Each number is 500 + 50 x the weight over its row's rms, rounded and kept within 0 to 999. Layers, rows and columns count from 0. Numbers have three digits each. The size before them is the row's rms in percent of the matrix's.

# down: layer 4 MLP down (transposed), 1536x384, rms 0.0644, rows 73-201, columns 288-335
# up: layer 4 MLP up, 1536x384, rms 0.0689, rows 74-201, columns 288-335
down73 094:516375521538555545478520518578460491474586592472476375444664450534499448469600526472544470518546484553513477520582439363507475498509401415482486
up74 089:597513633531526458467477538575564469506512494505527512503457500474527504502462430522495427565489524485497464452564527623560506472539505408513513
down74 093:469501408444444475526475479481510493589473491444514487489465457513511457628441454488473589419512470587495495471532578467508562552471539494527510
up75 094:518492433545538542463479536538483566528518402503478551523522449607519463497413549529506517456534508466463500542469657556503515472534452544468496
down75 092:507508437529406455561500530488485514521543577467582487494499577422487518470571474505507460532502597519568516535498413544574490504541528474513474
up76 082:521494404556509518448518495526526471523572500476562474383551478506538451566572458468513492440553491418465409529462377524451487502430488565491532
down76 078:526449464466450485499600568534524552503458378415505505577519485495536466570461472482459476440381487501586463514581487500431568436579502507494511
up77 102:411560545456516436505452480508460491583540439484536473532508527408555452548544421461484543500512546511495435492505571471464497498462468480505482
down77 097:549517487448439586496492525450446455487532540581392449523450492467501468497449542400439459448472503505407514508517462551506482509477471512488503
up78 101:527383480460590469463382403441580502477493469494482541504472484412541561535412494489497499481503494541521486417485577463517518499548444526542490
down78 098:540571470495511603466472598456495466423581508485604464545431500549430516416493506450547516508528461466498459538530572523421487527515429402456500
up79 093:592556424436558457476508595502470475480512580561480580482543468379436520423507490484579405472461528587514466460581597538477410542604528473483454
down79 088:541506622500492508478496509514602529441415482501446488446470412431447538537554503457458460394485553502480534449435471528463583565442487443470492
up80 098:544467532452431420502545484528445618512527466415560468547526493535557498588530488530460455540575547546493432514543473491567514460508434512490418
down80 094:476494464473516457566456531458440434438553453607481546394620376515499498376421349519470515533434387505499475513445545594469515438581546417491554
up81 086:522504399473547447489481489560499422563482466529507505557504401506450539482418476496489515481507452475393494479520526507534514333480473518504550
down81 094:405552508539441491523481517428490686504516496425479386483548487428505519485506502559473408463545506566581425549464562517509558546398452491514479
up82 118:383549519568483479453443443436434575485581537460494499462477425556557441441522560497444493459386450417471498486502542523461536519515446523618533
down82 114:377455523562419564546476455460473497552566538542481500524505567544454498470486499495456448429490526503428434436535455493575575546544508427524585
up83 098:505576463424487538458444533396363517486460443519507562374574502468546412492448533542443505406565524461513524483523429405535547448474519567540473
down83 094:505521439557537550566523480540515493455509470510563497466424451453516526426526525492469522508435475406518570481567507500516409594491536559461501
up84 113:441505408448477422467422590464635505514482548469473470625480497425534547466538488533576500461458504436504502527505441552520484575475552463493489
down84 110:469469503498388475554466527435473446449552464466452581528505561533451474492486447530407571511603589452599582428520543607560534505495534495558401
up85 096:450515469539527423531509461466380572527404521561495511456406498514524469553566520397427514491418483505523524511519542530553420497537478435598478
down85 089:485472433420473552412489465507483528414436493503498484566529516472443550413466469479492481548601512569434550538402460470474444438454537569385506
up86 099:491567452515467511471521493508533562561558540441533520564393547474527497524379499469510457519435481570597483562500429497465507545450511531468561
down86 100:550540519613575514588429557516547497466439485473532519529484481546471489568571509438483532519483607539421391411556536506494407453521522495463449
up87 098:443521530439575468463507484579479497464461531436436576490519480520482543505527544466498485429516451465516534500486528481469415480512488529490510
down87 095:463517474481499486375470464532503504545512536480528539496577466480491480516467391578518519613512475556496413544477479449461604465522555520558535
up88 090:539458463447576456402543508448503540538530584473505520581497541491472421480437474540431477463444468565521456492550388519508553502515455508495530
down88 088:488455471470518556498488482641534455506445513482529499532477475516561531506514634519417434499635546510413529556564458437432463461458571471561481
up89 111:498475484434429531490469529377608481509534415499418532465504399510441438489522615563549528424512426470475443525527520440456437497442490511416556
down89 101:476533429488462476517522392483543430534530579506456506471556385463500499482525396574557496437378470507537489469452454559555540547538529459535475
up90 093:547478403566470399452513464473486474518497357406472473470486444447516539554578454525540465486456456522552489418475538583549541479494546512561528
down90 092:571541572517488565564651478560592478509400470594443476467527523480429508408507573460532499455526528502507537501551447506527421493550446449511487
up91 094:521518441553502485527514508456563546460493452398532507473592374442571550501528527586454507534395548464499475508457474434518570434475493477509473
down91 088:530489459530535562544505479568551503492414591462456493486438456497375464425533468496563429472544474523506478565503515413525365504450529511487432
up92 092:449427471517477420432609452536534494512443478457414508440556472501542505486445547437463536593530474571475475426487526533487425549561480507487432
down92 092:522488562457564465472497477437487535528496573429438460549556555527419493451452454533440469431519563501442489443596474470468548447526531502449527
up93 093:465467464428517401421426591475521519607408502449458469587393486430554560483456542571490457524505535505429413528593513443543456539503561485522488
down93 095:513468543562516531552545422502485480367531481558477497484539435492534475466507560451541562501531550469576508502398511585384451539524501548486544
up94 111:472482461518473548553511595522446543462487506493493576641469487572479517523530533485495474488513453526480495498543566508547472460478555527505501
down94 110:561495564532527555415535536521475543553459533516548475465506622536560508496366490520398623470544474586459534444445466542590474546526403451558496
up95 091:433516436572560393575533522539546551523491452439569531467481601446512534518550540536504530462549490533411494550537513418496477551459456437541451
down95 091:523531500434477519463481461494524506527504515546459470488503507488498525475510476550453541536497484502524526543490522484572517466483582531527453
up96 101:424618472487551499536395546505517480551523491537501421576502504554456449543523470493530512515526447534425422455439496412438519485517473544465582
down96 104:480482493552496431434517579546476564510418541473493473444468444411485470549521497504502449526539520568552552505497562470437428547482463423406573
up97 081:448504441474526494430528428448583591390563537421516476462446588454498436548593467573411473521556517488468481512563507425528538492528542551508505
down97 084:537596477457535553477447510508508418574426427584403545440579506507443506420477424472515585449521469476515471500486521463518550592462536424470482
up98 092:422389457434555458537478493582593478501510552539461384492488518518544518527431457655465485519579519570545485477531483426564397595502477493479497
down98 093:470571575527548418464510500475380557510528509513512609617456571489432532501501551486455448497504474503457568449546477635476472441495495548545528
up99 124:440613500410449525477558560481475434611483398501442536494536541452501573518577563540524477567483570497521425463430485408399462520490476515461534
down99 128:487573612479468493525495479530473453572497495512435517538488522576554533536474585536460554514500503610472491532581448502403479516506365435437549
up100 107:507542490534590457506482497533577489527408480457490522467432411525592473549445475561553532470497519426493563597498451516498451454477420557629376
down100 107:463447515407512475581532497422524470532510493528413450554472552514464466511576500488477491419597454450539497588496486533515451407589441500527539
up101 089:497506443443454516579589510543414472510525485486511525552497541478544509570631519459545518406527540465622546518482522430466571573502513589506501
down101 094:437526531517523485569382549510497481414471512503499409515452558547510433490495539459470453623507377500341504572490459500573509512438608516473459
up102 103:544484471589498412503497476541475492530543460485471490480568548568424544498504551589527487568576496528443489438433483519542476461437573462511492
down102 104:547455575447419449579511468509608470512583449473430487477527443596511597480474602451482575576514448501566455498419514559553532437459558520414460
up103 098:462564449572505482515550599436455449522444553452479482526493421567550571503489511461513579503514511524401460526451458437485451452522597531533518
down103 096:462496479407539502514531441533436594557548457470505470512528568429474469534532526509563483498435489607447579512586516494501561436516479585377484
up104 109:384542553549518422462524482635530570453508519466445522509561493444476532537479466496541538529580494431380462555449523555519441525507501435494492
down104 118:445568533472425416552477461584504536562516567498514472574535521519410459539602541414426478559558520475487469353492413467419507557549508450508499
up105 097:459529554431395479490535559574507545526538567425444514473554572493529395538535511406436536573489556474382459584510521527448596526495535441583489
down105 087:493450518479544506568475509645555540511479472554450491528473483537498573496490462402561447505460502465554459530565565584371532438471516530520546
up106 089:549521463556498439505491436571418510541544529549561526446563600474482432451531562529599499562503506527467484386500553441464500426438611543529492
down106 092:553536406416447499576559540458531547553460476482446542377507494494561514559431471555404494469449460507514580422505488527582571422463462461585497
up107 095:537554417462451580478541492462460474515490431491438502453464561419470478470476529530535514498500477625602468523499532497456486555473505621532458
down107 094:554395488540513445637444505448486568499552552509554455445561464478547445420522512435637464520492531437516428437489541527519502566514555460440450
up108 116:447464430498506440595503547534516558536604504521480489428502531499481548582435524469545568554605545507556405573502477514416494484577457538458646
down108 121:538461471523561500574488490513491524553538502484566496465496553459540475582477500355509506479442476492514489458401517491505474447510522450449610
up109 087:462468486550414515487537559542481433536451566453474474519534491497481479420515536483475538508545449546503500442560476527494499524442560477542476
down109 091:478446513451460488553521491529445520505501567448513569582466481488515482488597553485515407429385659426555530540509456475452450534509541371455462
up110 111:584509561461405533565535475480494535482520470539488546446513468538485469519507444546479524467436408529481572439517516564446471508459463563512428
down110 109:520534465572448492517470475628504518467461538500587399323512448471476501490556507391512517599470411512551584462463575438570508499535452513493608
up111 096:574513388488488558470549565477478384567509489456500579476496503531513513502491546526442549497581428518477527452456615493524453400542471503483391
down111 099:484493432498462493582508581440495472460493462471534449433508443520555474482505477533458626588500520531512446456447432499567548434492535526515545
up112 120:454547470522537515388513614478523519486476482505461487544464623574491444485519404455484534396412455509514480498455501513449406461542542480458498
down112 119:497479538511560477487491518533535526565519570611449599540433478439516525462501484494484515523479545451471518504492532479476491446490488439449415
up113 098:538443449511507478563481593502517516433549536475588494577475579571514550475474451450483464498494505473524440559469448564418447578521454532405483
down113 101:520504453472552535452510556444438524443540492545545444555528498499542510517436459447595553511482472593423520520514481552485500389489497523495593
up114 110:506561515526476572476548491418511455523415514529519546475486580522497472516524458442540452564472503531529544502470482513497468520492558514627476
down114 106:565479516549353582422501437574561422442437542512536541532498517466416543498511562458491542472525488512546481600393449528486502449537492570471561
up115 104:488544555554521405487497553503628573645481418495451511493415533435528472477475542451491497508517437538520404520607528463454487563512437483549479
down115 104:510464472595481450556443406498472469547526496460482429516537491449476470397519528480508480444536522475502613497464418470509493507536553567411481
up116 077:537511488481551540545507456542595505429525469509415620495466511499499470526490427476517519449524522510477565455551474410496497587595588403502439
down116 080:457561509497529518461476502529488522471463590462577476530507594494543516449404480509498426485438464527413521456442572497539511457483521561439480
up117 096:390485429564508525501413540496537472531544516505454510474513487549535511556466446449530522521462457498481502452523586478482562580510425529523414
down117 096:545507495530451478471498508644532531564383526469499503398453441464552532394477438459463483348502549460534492552453473549450544606442536502549511
up118 115:471500535521538488589554471535512394488489603472470461440450492487340583535426478547509511492488598432448590517471460469519508514499447604520484
down118 101:484526479461493482542496414511413414459491584475497459540598546447487548492453534416514531496554504678550521540547394524580539432367504502462441
up119 088:499456525494532490420372470422486486422570541478486496519476477530542533576474461530507532501483638441540429450524545474479521511543531542571517
down119 098:475536513539433537462549435537441495487496510411467480468554516428557502539592491421481504496526450531505598426511450398544545431554529511448434
up120 094:534461439532566516538618489501436617516438526497492517455407482514585448498496573495606545459596509493493441513475490567546465441528488449500499
down120 085:460475530569436496519438463444403416442458534496573510572491535525440616460519442455518533385408499485464417444500486546455492468472594446590562
up121 091:487489540497561635402491522524494417462453506484443541418513553444497462543445490645535525479521393495464543498545562528455481424460471456477456
down121 093:495451501497529445515479505527524495544416573436605462454459471467452443550459416478471537555447514500501558476534529622490457473583550580559593
up122 131:526505442556518499488534535472542512584449492493522514495501488400533476450529481484484526496438537498486499390502452427537409451534487577517512
down122 148:368443532443481542499532516496428497434603507607602442498539472462560541466506501543443450495499551509482472475596455522535485526446447495511563
up123 102:492468559494595402581564571502468513510527392500366486447508517509583507546544510532503520501498544641444386478517500494505557487504500545679505
down123 109:444517434556536463529561451529562459462479529500533438547496520450471489514506434506415405428447514470502608529417571478487541510518535488571442
up124 091:609479480457486501429544511437557554479474561539471378569512569479491467489456529551537407499561498372525484555552543461493473501463593535535477
down124 110:410548489489466537535483507461607561451442514539539442450424436536481496511474582475500551472423539539517555563522458474482440614523518558508505
up125 104:497531474531450553460504448452483497590423508471577557538524446438518486573572457526417510562527493554565539510455497503513400490413529621507510
down125 103:462479421496504468545431486458578442560568502463457493484579582444525550516462487497517527449431509483497487563488573515500453471481529535508450
up126 091:459484494548523533507417641565555514529573489572534581489484473466431625466380454522517463387460580476566464470545477532522472507457478578432423
down126 092:489494549500547583512471390519397555434434556457443505534453516469558547500554480570399521412512498465472471491499514513512488520432579539500561
up127 097:570455523517513420483513544451527470478586506482504541477529537451528514522520494575405523514499401477546441488543520536504515536432532443517494
down127 099:526437609422550449525498504501464512514444508503444525468549510444553448438531529460423516405472497426542538447509459480503576488507452433504524
up128 098:540560483491520421525474436405405466512586528489537433460472528537517479505525550544462545530526479552556471508512457491447453439501528422515489
down128 095:451486538504583591597519416469484466428465576503587484531557580507443527455399534412450512422462475520515518556535486458556475507526510524500485
up129 106:478469501553487544548567475461478549531410447481505470544489487574440450480570498480488576473562539470512507563521610405485393468552562550438510
down129 102:444491532465460417503378417506460472524561510463506438509598498498574477527482484471440534487516504520452566426518432493520460468516445520448487
up130 093:495516556513414419491504513499383507452536498473470418490527508479521476472545437574442487588508566514387542506536543474448478483524514524490504
down130 091:440441509460539492538542513574491493485559478562534423494466639560532422446602521382441512427489436471486496506408411593574535494550563475537515
up131 093:502526560517536480481551583567515487486536536509463526525518473430537464485564472601477490461545510536477523523551452516513477447468508450566539
down131 093:502560424492623501471423501521470458452467429486483463549523486542407589504466604523498423495454561452510470473398553605554474537541546533384509
up132 103:541505419449550586551485456497491432435531418522476520446484559519479579513541504535477415512483591543481544499520548498575486407448503612409489
down132 105:422459494534496440512597547468625477527453531512506487448553545521466377502540531505503557467465541502453483509493458521388508503447500444563456
up133 094:516492468512622565481528501441409494507517475553441526639505522582535486556513555580465430536498471511590457466481536512504530477432415464494502
down133 090:466556572535413419460510552510535533568506586488454538466492476483427462495485482449532392518465504542505540464492442509608495581505394442482501
up134 084:477462507564520455516405470457558450404570456438496396410465532463477510483457501530492447549566538517496518495478514417484549452634430588466558
down134 087:426507553550501461491477472387582497427433478429483424486632529562482482541472489551415539470518513537509479504445486526564417416592578435536528
up135 097:543518617448483478537494445450441432470580572471401456507538446478537405500587467453469504427526456538401513553406547588473494497420540513512464
down135 095:464465530510427495569467541453552389453516491577503478436430452511522593500587528501593483466437552491506591544427528416540558474450528530468487
up136 095:517604476460489526428412487571487501499570401524483502516402439569552521514538453580564456446588501459485491437429532485547588468520495500549460
down136 100:488458505443438508610456522391526529498454564520468524600493501501517486463497483513436534478522500485482464490540431575462414515384444565501505
up137 094:503517391608441520476461519437600469474515518516489500417492550567590551554543536549499532471524469488481488472476535521474545465408537466464440
down137 104:517499477383580541413547461522555514446477447445516437453415474514456475551423517486513594548569540555489545443499443486499600501541437561514502
up138 103:461390475507535437477495522514533504469442534566519464498497457589454444495543522505477519489474444604545425557469526405464469466548486474527494
down138 094:507456546523578485535464492601499564531480476513459496497498423532519464435467490523491592536566504537485408465453416570442520456436434433476454
up139 091:453548542496478463550400584539433506546420576424480493533550457534471526472535514513479538569445506544483486484475462499515437492452450473620446
down139 093:543432482536603550555491517494574488470484413476444582388554502509563503566548563463551473501558480412447489491503509472553572601478465532528475
up140 105:439549511418481493394523532439544386536495586352504510577370566498506492475510534567513414445406501444485519540507504485504377535563529479488529
down140 111:552513475429535558467465512515398549506545472517484479468552363554450489518570519535571489460525417580505506420495513567502533466586514491496460
up141 089:558477383607519422542524514540510409502497467481496462461496475553517525555433459514591427625511502519514474555419505434519534420423486485546487
down141 087:554488417471453556468422443492543529522562507466599497498471465433431512419584534494455458362546500522555473493546492463477496530465453599518430
up142 092:399494535472515483560542567442506601492556550556558470508587446546541453527592400532497562505491515479449462469499566547482458432383483553549579
down142 092:454508547566575481480466607498533485522486488508595481571526506491535469457521418425430476452458543405425605489544544449450524428582517519485520
up143 098:444562512578517459486568525545527513404482463460535410475539462543487466459456516479522543516481486432445505445491549403492456462398440469458509
down143 107:506429553562594429513530552494547599425553563461507438542489478517540554517452519465464518500434456534515465497524429623484454477528534616466439
up144 095:482446420429422502511484457477593506503424552542504403610484546540564511421402556512507454453514461604484449505458530394473477543451415466609497
down144 096:467446539556469457417443525518464436503530525418458407535463522435472533551484496535513461455526509447504573546564399507565442472503564543485586
up145 093:460494559582471528444512507486572387475477524539455469526479556524474464541515426479539572474447418499453543566507507464451548515421516508522429
down145 091:364523426485527421429607582528455514488532449559520565555540550438565508445439471589488441554494490569512500457565431462547460562482546476400505
up146 107:466518394556482425432486452512463544514502467477589488471537505481545483402473491575478603424485496445567598515505431451542429550435604516494493
down146 102:453542534477517509498520524445484463493496503506486583476618490472447489560525511482428492500485523540348490476367565662467516438539537566512421
up147 092:443522565469538465490569457463455514531420557524481476543607527543547471409488522451532502470468531525587449514532465575578562514487432546453498
down147 110:559455460486521568472421527534584486484478499528493508476451424573455556507487578536435533598436448525451516563525514604536509532512526522402447
up148 086:529490531504504438506503496466489552525546492555474436451435459447400476466456494488505473530447491572489464577435499495522523583493499384479427
down148 082:447499515452414482537631471370470538464460489456471585545507413536522420496583535482459490529482520485508515485555407424406461472507537528586525
up149 102:502485423424381527486473493526524506482503484465565484515435477465490542549553504513434516568465551410465462490448532521461465538501578536507485
down149 100:507490487538466495544492428458485448502499468547464469561494473503500427469504432542595521447587494488596451404591509446497532460510520511528502
up150 085:485503480454518496420546511530431497480495564499547399565539502513552466493520511524579445498434430473548460481550507494498555467503539452551511
down150 088:408495507487453470521546494589474514504466500552545501528517530518450529425479469434420520484494569614491511461431410478411584519448493483557462
up151 097:470534493545545420602546440525433497456493557597582516520475478493461458514531481495519602498525489525468507614486494507436491528449491583589446
down151 090:449554543484459528485450575438547442449489482510414494435470454548469552477563597584453392453516543528460529394508560554575399495527460508475559
up152 101:521426527434581542529553567479565488434463470467448435459478430466542569523481464593477473482482549502479481462527532481455495555458556511504487
down152 100:525463461591515460560486484527500524509508492551405570468450434445429498478438473477521533450580516457569539573472433574542555412506606491527443
up153 095:605481419559519508533564482427500552480582454529453524381502494541483424545496478447576550482495545448496516559544516519502489407470501478512515
down153 089:516528487502485535482459497540531420494403503551475514563465610548490583466479556487516475478540563451497353519504435531472556539440581453464616
up154 100:527480592479480494544472501530525433439455524510459430543512500603521537564504497511494537566502546457539422506480465517517507391491458403533469
down154 091:509548595504490513478539476417531454520524566494556512434502492445499515503503468551511455518527496538544545497455449472436421490514428508467510
up155 108:544519539471515454454503483452469451531456513543484529554483445489495549463423630495465521496420443626380429504498541516530507466525403419610532
down155 103:483539513525528633595509521490457578469472475430619417489500555530577495516401612502515549500536440505519547530508483469608521485548431440527536
up156 108:531475459499467484467513442437513475510501465466455632445504594495523487473488494573413390519564471471562503510456487619389473494501550530498505
down156 105:541405583483480475551551458468493496524437445498423478571494533537484516459581478550367435459475446513461505486500569507547409542503505518475520
up157 095:384486453476581480544559533515484597506519554504493554368543451476512447523560516522434480426458601493575440539545522525526437492500509536486642
down157 087:477415557566491469449520486483589500517510578612397439502484471530504453453425506406443570573529480517497453555474598492507421494394530390493531
up158 084:400571503550483442491457463493464549541536502486471437427472460469485477493500458480537472564439450459448522457486574461484504510502546541395501
down158 085:469518578460523526510496520436475557464414530429573561551488564529537512527462464507548474500572534569548477445538443483526477529457516481490459
up159 090:460545467448482516556481512513470514440555551542468427393506485457578454497577547485486560497484495570489471487489424510401538530550482510519609
down159 088:557525545590556435466542431555452477438518500546478518560495554491504551469502511449467585419494590396594519537545517575499502421458479447406487
up160 093:554487481483507510435566518558510489552413537559522556557451522580576504538525541551489503580502536526528450463597518458394526519515431540508464
down160 092:409443599522565500598511507473461469543576441462535511445481472484516429522534405502491521442526490501402529444491535495502459575589558491395478
up161 101:444502563603565489540538505398524453562458490475451522612604482491491480574564483540564371497519504489493477525525562451508523601506408489528505
down161 094:372541456521557528545550499505457463539505573487460397485490545505554471565470532580441498545542564534403546433589483501473426423567502507528471
up162 121:532521457470459641570488514462461433482526424575454475492540527484474558577489517420504522520465592479511490562410496411510525466432513447582483
down162 122:511512375466503452512423442552531459579581532539437356541462498523597507649504504458476490542629527456499505518552405390524498508575553443464537
up163 089:539475585429436498572458567566441492510522534414586550552488515530519499444527559551512501459536447546472525463478570509490448584563498462525431
down163 084:575540503500544467448441477477504424475496574524340541496412510545487469585576481516582541437440542530487486583438542472499477452568428509486482
up164 101:473608457502473488570507498456512483509536572454463555510467541540566484538529427488519477480499491440510517489444488515480464499553484532504519
down164 096:512499475520480476445431508487464546466490526601578558486429404519491645479570486507458567558526446521555530538608556532468507464371471448451458
up165 090:533477396553518443487519542455587533473567457521536514406508498554444534532420502526499478529436460470440511486476569608382604513428451408480427
down165 093:499455627416523547467492492439484479526400395476477545580445475475535449463405503448543488462475492518537565497508433437609421519472458484532516
up166 097:558524555559574453413465458482402497519513469507471522579464559517577495464493535429551487578499554612488452496339587470479420599597460635454526
down166 086:414496484515380467479541483564426514465438541473472487446547536451470457462472455550457380416498484514386532452513508579402502494406407429515402
up167 097:498404505493574522489440584507485590601469470562515545512622384449546467409434609516558581437474501450403549492528525458476491525440408506424494
down167 098:527497561546604540507576474543438379561480415435566594469485561525557474523428508473458477563497576506472448575489572615518542578471556536494516
up168 096:494447522529519571443580640583465497518466523535450421482548426518555438511509483525495431409426500519514594516510491488494566490504478515542517
down168 092:468467466579451487466510469477471385527444514549431491490555607426453576459503515407497507552409501500543481518567548572468448552531507466456403
up169 092:523408470518492519486405505411529451535422489499585485504524546524549562525488510533525524565528445481570422523596558483445411531542600599552419
down169 100:359528501469531463496508465381488501436452523604524487509428550490515549446452504558548451424503455526499447447509589374553567460502531448480486
up170 100:502505456495537528515505611448475489609548495563414489506440577546559457526605476528440550400575455445523536345534554487472469453440576422548438
down170 099:502579508473648490454496479453486544433471564594462511425468478461480446497542460490479554517481475495451521473514429505414498533456517528530508
up171 098:517483471541503445498462556570491527438565410502468465553491506492505481455470461529455484578477503478406562494471515476482467442594541479494483
down171 097:438530456507448550486486507399402469540554499493524586455488515564507507499515451543477463538530507564516400469481481429535531540528500587545485
up172 090:527486521455577484455481538502447551481404435493481515413512509479466465388460471520474571552468476469584578494479540566459403490547505538502500
down172 094:487519558575429471531430485368501529562477504505514583534445492419467524596484449422550483492490460529547468488429456474592557578475544499489530
up173 086:446571479417525493488497560459435479503589569524522540540495528559477491502558591548503431532521483533463536540560577433500565429423583463507511
down173 091:418530512442433523525556515434524521488545526463509502391468542505510548499517476431448469531518454464468526451509470450505455490540576535573509
up174 097:522467490479505631563498513535489460511530552530516543583465451472453530484581495419567463426442529494462480475579421532480507483573607468420467
down174 101:545493415563553478458456592409403470548573375500511532496482507456525538461488483550458517502501414455431441467489571436578542546523517521464430
up175 091:548458488534482546476456487518556508452578477568479584533453420563527528527560372568438449417473597414478486498500421479484467530539426517421544
down175 091:468404520557517522481482444429404470391467498514458434542556491502414547538482442527615495433478476536447453547404640562376478462421648468494393
up176 099:481427451591529484634474473396445570494518445418526413531523422554526562459483542494567511505532446464524429532459519523505547587386459469551485
down176 096:463551461450521555443400386430537516429507492512501457619468500471491413530501472564501509521501443492540567426604515429438424462507536522410540
up177 095:538535404535511431546565536400450470615588536454546545532446498470542497500476503457517524470447533531483463574511548490498476501464452473536610
down177 093:542453523494500494464531562464450516423571575517390545513568450463413507490451441535552402506478480530454499451570420590474559506388534476497416
up178 099:530472488524467529542447501468354435477477540524529496495470474542498563546531453465410503528571488470556497439569540535510476483517571559506561
down178 104:554608537559514530521496459530592499482441513613548549430513540500466526450526566493507553484469467483501517507444468583541585547552391566466518
up179 112:459490543585453564534502475489458503466461529501513501434447477547525558555507452541515508486601535350523553438578463511503479459479497528585512
down179 110:532522516505598399488580606468580534522540520506506574448506436512565541597513437533472460550509479574496546460453428444482523482453482478430445
up180 097:639444547415447472481434522498428557478513512437517577489501501528415428500641579466500411545540532548375466462425506488536547504470517502522516
down180 095:457519495572450499576464445583470477481439626455492428515464512471504485498420486484477564534403475448523465519578399460612390483567452577521508
up181 119:509484560481424462548498451531573470537446566517452503417525509556512520519379454540459476405520565541497569485521440413473564503511417530614544
down181 116:534444627514570522479483451481470426541510557544414408539438437583521505522539528492587492458549468521462418468597459505562481582537412434493558
up182 092:545536473548472554502450479554508481573438603456574480524478466519461428506556503523470515581562569550603387599508485504470443526428429546449473
down182 090:489521533514586502445529504562510486521508448517431490500499642582519501589465500481564595515508524500473535462496541475454514469525609578526535
up183 100:576444534432416521542444552483470488521524506451536467535473514481511462528534541436431441414497501556499466469455424495466467526449477477428669
down183 094:499387568450530500459477513475522497504479415559529469509420528515494527480506437450594492510532468368519559531549526452512521503552523474561499
up184 095:424489468544503507526425519506423410512542477478406567491508516586418607542585457526492589410464519568429454420451564567456444454377465538507515
down184 092:580482493509566525514576524527513438548395558497508518430600530446446571539437539471471536512473539401504604468503433483476527478548488524471535
up185 096:489615444525575488576617548504506534511508522525471502530465509585542593526389494454569556545621577444426500564463466559473475518511450554582545
down185 102:467477414433486572420464472512428569545492436439620545451450456448423503566531521580522512422478518493478568470525453511496524612469538471428438
up186 094:491534478571483452518469526538566572444544462580608532579542455424517385516429506442435531554540451469537470539516512526490502484488584652506498
down186 088:440582526445484485536559483547487579485574521371451436413492526611552572392549519550499510510470520506516497517511490554524509476461583377415357
up187 100:542481532540482533496526479481515557475416493498501518457531570524482475394488568529486570490439520522559516569548502622442458565501498523416492
down187 107:476539467531514564576501565492476528474469557541461488491464546522539521529534524529442430494530484532572574501495467486552563496607451458472421
up188 092:570430505530514514479567492432430569486468349480475535509605527531469447559550544504521548439564475469514525476463583547495479455509479538482386
down188 087:538509461469459474472550507563507546579541567380507589532456542512552512455469528470440492512445634570450480523498563433501508548497480477563585
up189 088:383437466483499581451482481455530399459577465543469445426474450490529547497591464547508467502522466518504517510479489527463509351550429521593480
down189 092:501558454451527471502493442459496615500430572551524493419427535522444506609478525519475522500538561547607546474564508546492423597463652577458519
up190 135:491424581592532567478473520435561465560486492393464601591539477416459529606593435539507470545473423473454570537507471488515406448539490511496540
down190 139:504511563473534552513575467539475411495483457525543529446528510454491457479469580526452522483532503499464485469556498450500475506556491550465480
up191 100:523445474409340523436414481500492424458458571532468526463392599511537546525415497540661420459457498414539543554472482431521573451452456499599512
down191 087:551475469528479571457537483413455624433365513627456492451518436497479510509458488540567553499580524534500452536453478523456528480472485493412540
up192 104:498491484560506438459545536601443468517501520493441596471449559509548519476542552479452483548458506485559447508624528530466545442506523464568519
down192 103:576457517525434550448551505569466428490480501467453449587480484482545517478588545471472478511542482508523424481572427389498602470557534501423439
up193 082:503510457564479570439473447429518446499493534542461441480551415546494505456415489556494459532468529401500413527558559562423555516526486545491503
down193 086:566511514406529532546469539548485560535589568421515479480480517498526440575458523537511499495513454520517501546538447449531531469520517477528376
up194 088:559441459483575433479477540549492408565456487424410547475476491559529552526488525439453495551479462545474471433520528566473571443524497547523555
down194 091:469629541500614486463485412482497403486489516577540465459431525475483528439406487531593486521451505475464588527442554508436553492525531555580536
up195 094:558636506523573454447656437382571540405478492541577471437502491517508450480492567465480525682543521579513490575534486463482435481513586555558473
down195 102:512438442490417558520508561478537525528458504462528393487559532473500467584493497546522422468497469461535506536487462516502474563512482502452545
up196 116:544500473480571443492523533453487485500624486485440524516466462482451531478578509461489466443485521593524506489518398415480431562529595563519568
down196 111:450444511527495595542498459538445463537463478454479515535476518502403447522478635504531464487420416476477423526516519567495633475491549461405431
up197 090:479541549494508534601491486372617497512550509454556450510544532488466435605455527548529462540524502465681489505458465484462509500538545583503506
down197 092:361508480401432537535438520484527508487434472523467394387510501527471433557524552496495536390505502427567494499402502468593435426338425502501458
up198 109:499549566447518487506492539518541480603554428517500448480481572599392527464432454560460562544441533597460413433443585434516489524501448397566572
down198 104:426508571420518459520563468543530496416487514463422599487455507507492450503463538458406535500499397501534456522468548432482466523438568491473548
up199 100:465529538530500477524443545484464519522515583413553553483460474409498529421550485531529398559572569449450478539594532459545504571462540444515561
down199 098:514505451501558516546424602522513572553450491578529488519548507559495487520458508572422502463517502574529483463419502546528513522568512550533393
up200 096:479596514464354368491451588534458511487462480503459493506415532437481493446520427497530581524451513430507499476431526638380523545386455587473542
down200 097:526422516504609504482552423462611416487568499410522564501454536509544597508447546434477454473455528550557493563498556468519471397582497491531556
up201 101:509447566454460590561440582549495511581507521538525487431437432498524643585555498512562461493453486554517583468472576465521568488528404502488351
down201 104:434512527467506486464514528509505516529481457493522477500465498537480432639454473516462417512579575467534517612505490558446480462526553409465522